Part of a small language model's weights.
Size: 14 layers, width 192, 3 heads of 64, MLP 512 GeGLU, 6.52M parameters.
Each number is 128 + 24 x the weight over its row's rms, rounded and kept within 0 to 255. Layers, rows and columns count from 0. Numbers have three digits each. The size before them is the row's rms in percent of the matrix's.

# down: layer 6 MLP down (transposed), 512x192, rms 0.0784, rows 474-511, columns 144-191
# gate: layer 6 MLP gate, 512x192, rms 0.211, rows 475-511, columns 144-191
# up: layer 6 MLP up, 512x192, rms 0.223, rows 475-511, columns 144-191
down474 100:134097084119127140116113181162141149139131127113121166149135114132125185133170145103116092129123126166120150138128142132132175115173111134109115
gate475 096:070101175147168134105131104104170144134145136112141158157138161143132132113091132102135148114096148109141116136125113114130129144192116074176170
up475 096:166093146144144135170090086131139115128086149141124171122146118126149118120122134156109138122144075146183149143133140114113143139100145164145089
down475 098:149127129100092122091145150118109151146123090129130151117161141140149114127168151133114104169133119149120084083116148091166129081144159092118120
gate476 100:130144148111139134129072140167136113134106096101153076131144124152146124124085143123160117097118121120095137123125160100161154163143155111127139
up476 096:098099174094156132096106161133121071143138065124143088151162151132110121125134141150125148126121095146128130108094120175110124160100153093099132
down476 092:115105122178101099092146143099127101149107148136139134117125100120107115114118148115137121126133192112158125139110173158090107119145098101100156
gate477 099:139134099091139150118159122124164133141132170130107122168161083166134161140125151131131161123116116125095118139130199133133162142148169109135153
up477 102:140113115133126134106139139130123149115127111111159106124103088137164105141130075110139143089125100119111106130094098090105089162130097131135144
down477 096:175132150137125126103143184129117126095140096138094092103135113131083129119111109127152131163118163106170146127142151124142197124156109156114111
gate478 096:105143137110150158103126111130110124129145093128121096111117197142127093140095115125116125100077139066119145139145166172110159156139138124135146
up478 097:151107103142149157148157143165092131152110148124093089153123125100084114152141153126129133110109163139113134118150123166119124129127107076128146
down478 100:128112098101133144132082132108112130109133106173144117115124142158104171127136118191119179153139131110127169164131136091107098123121104157147143
gate479 101:117137113111132119131111156139148139076140160190119123118128098160115131114150161124098143171121139148106128137144146135101158138120101146131150
up479 101:166118129086129146148147128120116094105120164114126134162103125112087088075178177117121127136116130129097151118144171153111130123057100176137122
down479 104:089103064148138148146136164157094119149139149130128100083109132127094105120165068130102098132136115133150133164136141109126109140138130142165097
gate480 091:128166142115153102134111100099041128135125103138098072148137127168128123132141104101123129138119137143103113192115101160135142133131127123129099
up480 090:143065112154186113099082108105150127170144118139110122166156105102097160140135159100099125110120150125149137154122130148151137121145145121101121
down480 096:075111101077146144131138144127135115121113114132105159128161142151111169116117123086182110126121102095133163146139136147182110150149114125093097
gate481 102:162104145105108179177101118111165110119108123086112120152106170116101150093187131150122059153115116132119077141123120152142135139138125144106139
up481 100:166079156107086170123126122136118132148146113105102102136094130152118148093127117134177135147059118101183104136136132142118177123115108095131134
down481 101:150156122106121120170092152131151140151166090101173151154107139089151112158091176126150112098149128130118134164131136133142139130134143132117164
gate482 095:153121127129150136152099125114139115108110098151099114080126180165129138096085134143153173097125165097127108112142141151149139127122155092132111
up482 092:147159098157151122144108134113108090116189151137127138113117097140134122108140114126152106121142128153094117127125076079171144132119140160147134
down482 091:152157131166111095153130088121101101139138098116118142116114150117101133118123134101130105089121133097151136125098173131156114147124105188147132
gate483 108:143173103141136148156155141150148139136068137100132155145146132091154141149140127126114171125152111119135121137141113091143149162095153102111118
up483 104:121112143150139139135134154108124128121156158146127133154120135132130167147163151152118105146136152099155075140135131091107140125137090109130111
down483 098:129149142145147127088141120147148100137158131123084110099154114123100125138104091106149136105110132144168164102108143162087123118146152167112183
gate484 101:148099183140113159122120148092095090091139127132146154129177087130168112130105176142143102129129103136108092126119109137121155137113094110103148
up484 105:097128146153162135145134146072121079122154123113104102159152196134090129114146113099144113142157167130139049105150116174122124127108147143152126
down484 102:144116143103111114113134118158109121122139109140129148128132083145126114130107137151138113122147139114132173150128107093138164135156105072115119
gate485 125:082121153154117076113079092147114113094100123110120158161153110127099121092133147132144176142110083119134091150142141118119133099088126123115134
up485 124:110126127172129140154136152165128138134084133140139169133101115157154137112170145160100165140158100147118094136150111144138140156121126104112110
down485 116:061081124141078134135107131140097107086143142113088135161137142112103116091155104191127114159129127155122090129140125119150157135118141078114107
gate486 100:139119076155100105159092144102096130110139138164097120128173102137123114105143148129134124158125125100172136121130154118112121117100106163072120
up486 100:151092168111110101141146151089157133126136087148146165139084147131129154134129084115135106117110151133106125106150144099120157141140181135124114
down486 100:154118135166112121089123129124116115136138153132118172146150117134164125111125142112143144132100128147080152102186114130149107112129116106184175
gate487 101:157133119144158132103119143122157142161092113156122108151137124174128117155080128122134128131149148153121179124165152165088158157138164128194145
up487 098:116127121141126180102131137126127134114145119160127143118109095151111124178140150103098164129106086166129092139116104111137122118105108125143141
down487 095:138149122135163119115099102123172124162144155105150095165160148146143125112134131151123158105127149129174160113155116165142136092123127153143100
gate488 099:124168132089120145118128099107132126089098140139119095127126115125119096090117108118173157146147150119157108139136127119124140097107103163157128
up488 096:146124119106133134135143122134106088147145132119159079150096124139180102163102129096183095139124159146144114154131168124097108201126182168095138
down488 103:162166102119099152137137131126182139155117145175160159144157128071108100145130137136150137179107130141123145099167102093163156166081157131136111
gate489 107:141142081101112157114142162125134132057108109105137135122126125115147140079157130153152139161114181139155168119092099112133147151086156161107160
up489 107:150122130119143142119127121146164086068148134134127102124112134126092139107127133126148163134156146171149062120127074129113151158144092182125166
down489 109:118131148140151108148161084133109092134159119117115153152126126128104125111136118103133132143090129151105132136179134152125126130120117046108090
gate490 101:145100113081145093117126137149109102107116120124085150117155121078139105121114131147137103133100134177142126126082124154133146100183110103126160
up490 100:123132126155117108128169127077139099145100151139138171150122142175074107118119139139137166075143138104144090146136136057157114159115165138145130
down490 101:150164093106148131142146150110104147121171162152085150145108145117131151093147167122130107135113124121116146082146160156132153102118166111134137
gate491 093:092129146081131159119120093108113145059145145135135112076105123139132158129133148141120127110124136114163141146120116132109121134144109130127119
up491 102:136176118132130149143110108140110135144143088155137129152131121155145124123150140143097111088150153128195167145139133112163151133132070076125088
down491 097:125143150121116115078108118118127095152157098116111121112105151141102140115153083118142120121108100149110110123146125127128089090149178140148099
gate492 098:156160104132133098139146121157139109109128101150143111125138130127099129147116144112111114136117144121138124075119136173117158172171167142134137
up492 093:134145135138134098157178126123089116069085122106118090141115135070115136120104137108142068137126171154124164112103082120126123157121169133147125
down492 100:162116139122127127104115148123109135150133124151149165166152101120127155149129163133139150164147145149133093105155081137133131115161130122176175
gate493 106:149082115122139141166120151143097095167105156095132144122111118134127129168109137137151126198166133163118083161144098106069086112106189126118157
up493 104:106165139101143113112100125153094129102116100148136113157130146135130062162096131122162130122086132143148085128142167128116118126195109115117095
down493 100:094112115165154120143131123114147155144144087111129087115115113114165168184138151154138125134122133151133134145112098100127131061063141127118169
gate494 102:140108120193139133136136116100132092142143107142106095086120140125142123060151148149149139134140129126121128111128099128110128119142155135165147
up494 097:084117116133094175116128147112160147120135136106141118141147140110114134177107127117117162157096116133145132175129177139147115143144145120078099
down494 099:124147100175131109113101152086144124125147088110121143116117086154144114125133130145146112113101099177104095135157165131124136107138117153153127
gate495 094:174116084120168132127157122138115163114117173129107138135134138145150136154130153136117108107087115118135153139148112137102119103115168126145135
up495 099:147131105101103113080125127150111113150146110133127083161112141122127133086103180130116129100184110117111099128107121139099150112126135144155077
down495 094:164114145119138130154135117133145074130129104103118100147124122149141089121100158174106145144122155128098143138163091108151157124163134125121145
gate496 101:081124098143093160148124046139155192099124121084141107150145138134128101119122114109088103127118106084157151136110114140112157129128107128107111
up496 100:123110103179139097103087144142124137132121122114135124140125161139117137093083148115138130133127120087137142119139093168129131170070174167091131
down496 099:146142158142131120122162119153135092127092100145108131120109061125120116108136136098131095114133126111127151136055156122111122131142140138145130
gate497 104:109090089135161143099163102130115097142126103156117131078101125129123104104083131121177134124143159170148095070164092145139163134135129139136133
up497 103:137142107122145107124085153134188162144134161114123089147129138132135131133136102161121180117142097136130152088096118101119110162136079157105152
down497 101:119142118137137128163142131150100116116147124172124140127173104121080126097118170163151151095126135147088131118150121128117142125136110113133127
gate498 098:149140119115125137134156108140138106105150131148108079125125169129120099090125144088115156141164170137140100147143146106173117146109149179159131
up498 096:132114137102107151123146117119165100148127105114089146085108137119162115107109128151131109087177130113103095163130121129159151111117115123161128
down498 103:000080084109103138116131140104159098142108136120136162139110132130094159135146131137109135140108129140118124160148121110094117132126078117129148
gate499 097:109135079100132142133163098142102102139122101176086133089134118134066148110117147096127116110151146117130096139102125130139131114145124129159137
up499 095:122091145107173035116098107129119141138120138164142126140109127103173126126147137120120112132086156153140137120129129110147097145108157107111074
down499 106:185109124135099090121135117114150090126133115081140165124139127098144103086136135112122131106148124173144124104124134105135123166111122128113119
gate500 102:092097120157161188168136158118085148099105159095140092157079138148156143098129115109162127138120130169086094088102114154079130137149134139136122
up500 099:118168111170149103180131177110095107171133155142103136121121154101129139144143134102146117116118099140113109138133124156102117133104121135113112
down500 094:117149085104135174109095134090103155096116126153089144127141141151129142101146101093080129154109159074133101113168127120134121065116111154147135
gate501 099:097116152167122141076095123136092119116093168129132117114071133128109164122111129103103137137086098095144079122129144123155120129145142131128137
up501 100:095153153129125145144084149126103082127116152159130173149134126126133147085126161101107126135157101087141142153190131126135115100120130159131130
down501 102:131127161094124101144148126140108151130143157144141129154138106147084127144158147114071124132120127151123102155166082118117130131146147135104139
gate502 103:089137129095108117111102136140133159147097143104158105135116149115137158107130163116154159177148178129148105092158123140111107116138129158128099
up502 106:048154150104132160142112124139135090087128126151143091128110092144136135115142093139097146134123105113138067106120095144119094139163116126163115
down502 099:084127092132142087120123144121132117090160102117133127134120184103139140131127119124151117119145167127115164098108143110107127094125075126097111
gate503 102:141168142152144128139104093120168097114150071133168132131121163148125126113141110138159124115097140126164134152097113128127141105133127135114170
up503 097:118124133084157155144148107124115183139162144135107114097145093116124135175129174097144157120073123136112162107134122149100084163111120145191085
down503 106:095096138140097163131157134144119091163120141126136099124106142128144080065169121136151101111113130161106135140124135097184110131155116109085140
gate504 107:135117124109120131150126106117163094165094163115120124112097149134120131110152112110165143129150129115123076123147122136099141152152141157112164
up504 105:115141080167137094146141135158120129088136109109114125109142122146120142146123126128110123147171160143111137120137139155115127122135120130109148
down504 097:120109110150118099161139090135124118142108097108115109121121165111108117114118109161119133096145129148153114115118124121145125166169146143149121
gate505 106:120135121139111079160105156136176124175143102101191106124139165152128093144072129162146133117126142105123089126122125095131114113096135164109119
up505 102:128085114160109148157178081131116094122130101122154150191128105138144134118131159132121151131138103151097142148170132106096149107161127147117118
down505 100:098145122116129169128165132099122118137123185120103145142130127145138162152131129070130094125100111161137126116081104104147162181186121107107142
gate506 097:118136129109113121092113124118168154142149121137115124157120172126146092099155095127140120112124164167116153111103114133095144126108125164117139
up506 097:132161167119099168141131136119136154122073162157101119087096113093094164149104158117130127101099137108129108092113111149142125120131140152131096
down506 099:134100118096105107136115106166108162083112188132146175143137136120094103161111130138104118111086181105110119141125124120190145133091119155108140
gate507 100:148109098109128156126132109154148107134106116139103138128117123154121135125164118125126145078134157118124129097142132113114188154139133147131148
up507 096:121090142174132121127157102121123150155109133131131104144104135122144101108166152157118130145143112120106153151132130136181126101135114158144136
down507 102:123156091121085111156177125076148108109121171120112126142155135132113160093085105104126156135106136122137120134118123099105087145123116121140125
gate508 107:112111162105096098127101149168150154147135065112100094093140135175159120135142095120109180182138102164081104130077122124122090133083106161136153
up508 108:135126139111174139150156109136160152141110077170046110098156113172093156120112170136107131159110107131173130136111145150181157110174120134113139
down508 102:107119088133135136162160158072072132116115165085155120151094117109106109155164120127147111094110125140092154102180152137139108126090169139136144
gate509 101:144129135124132095111131151106126098117134198112121128151132094125154120159138148091139110141134136092134083112107125089123126096119145154101149
up509 096:127117139101164146115126107143110154147104045119073068138120156136130103100122131151142127110141165138094113138117130129155142168127156121123122
down509 097:112152132140128152137160174089153127088119135128130129144168124116105116107148090143140140168125095127125215115096093117104151134105115126105123
gate510 089:121128141123129160118094138153158111125089110142115151162105120148133136157099148171140173102137143157116158121125109131097140103104163138100136
up510 099:090172101096107114120093138110129146152098187111137107154111146123166136108145185107154147125112125103124150174106153135137125106088134137171109
down510 095:157077150186133101152207129150124118142125113132153137082149155133092116145133112153110085147094121115142101152115134121135147132176090098080163
gate511 109:097132131173128115122124158147122111104117138139144109105138152164103111111114140179129165135119085150106104087156102110193125087135149154127122
up511 097:113115081163141115091120139140134134135154142122135090155165126094128094097077105118122133169075079145130161124116135130137124127171129136104116
down511 099:132133146134140140130144142152142131118128123131153188123100153152076106162177152109089137099171137129094111160156113104120115089109097104121145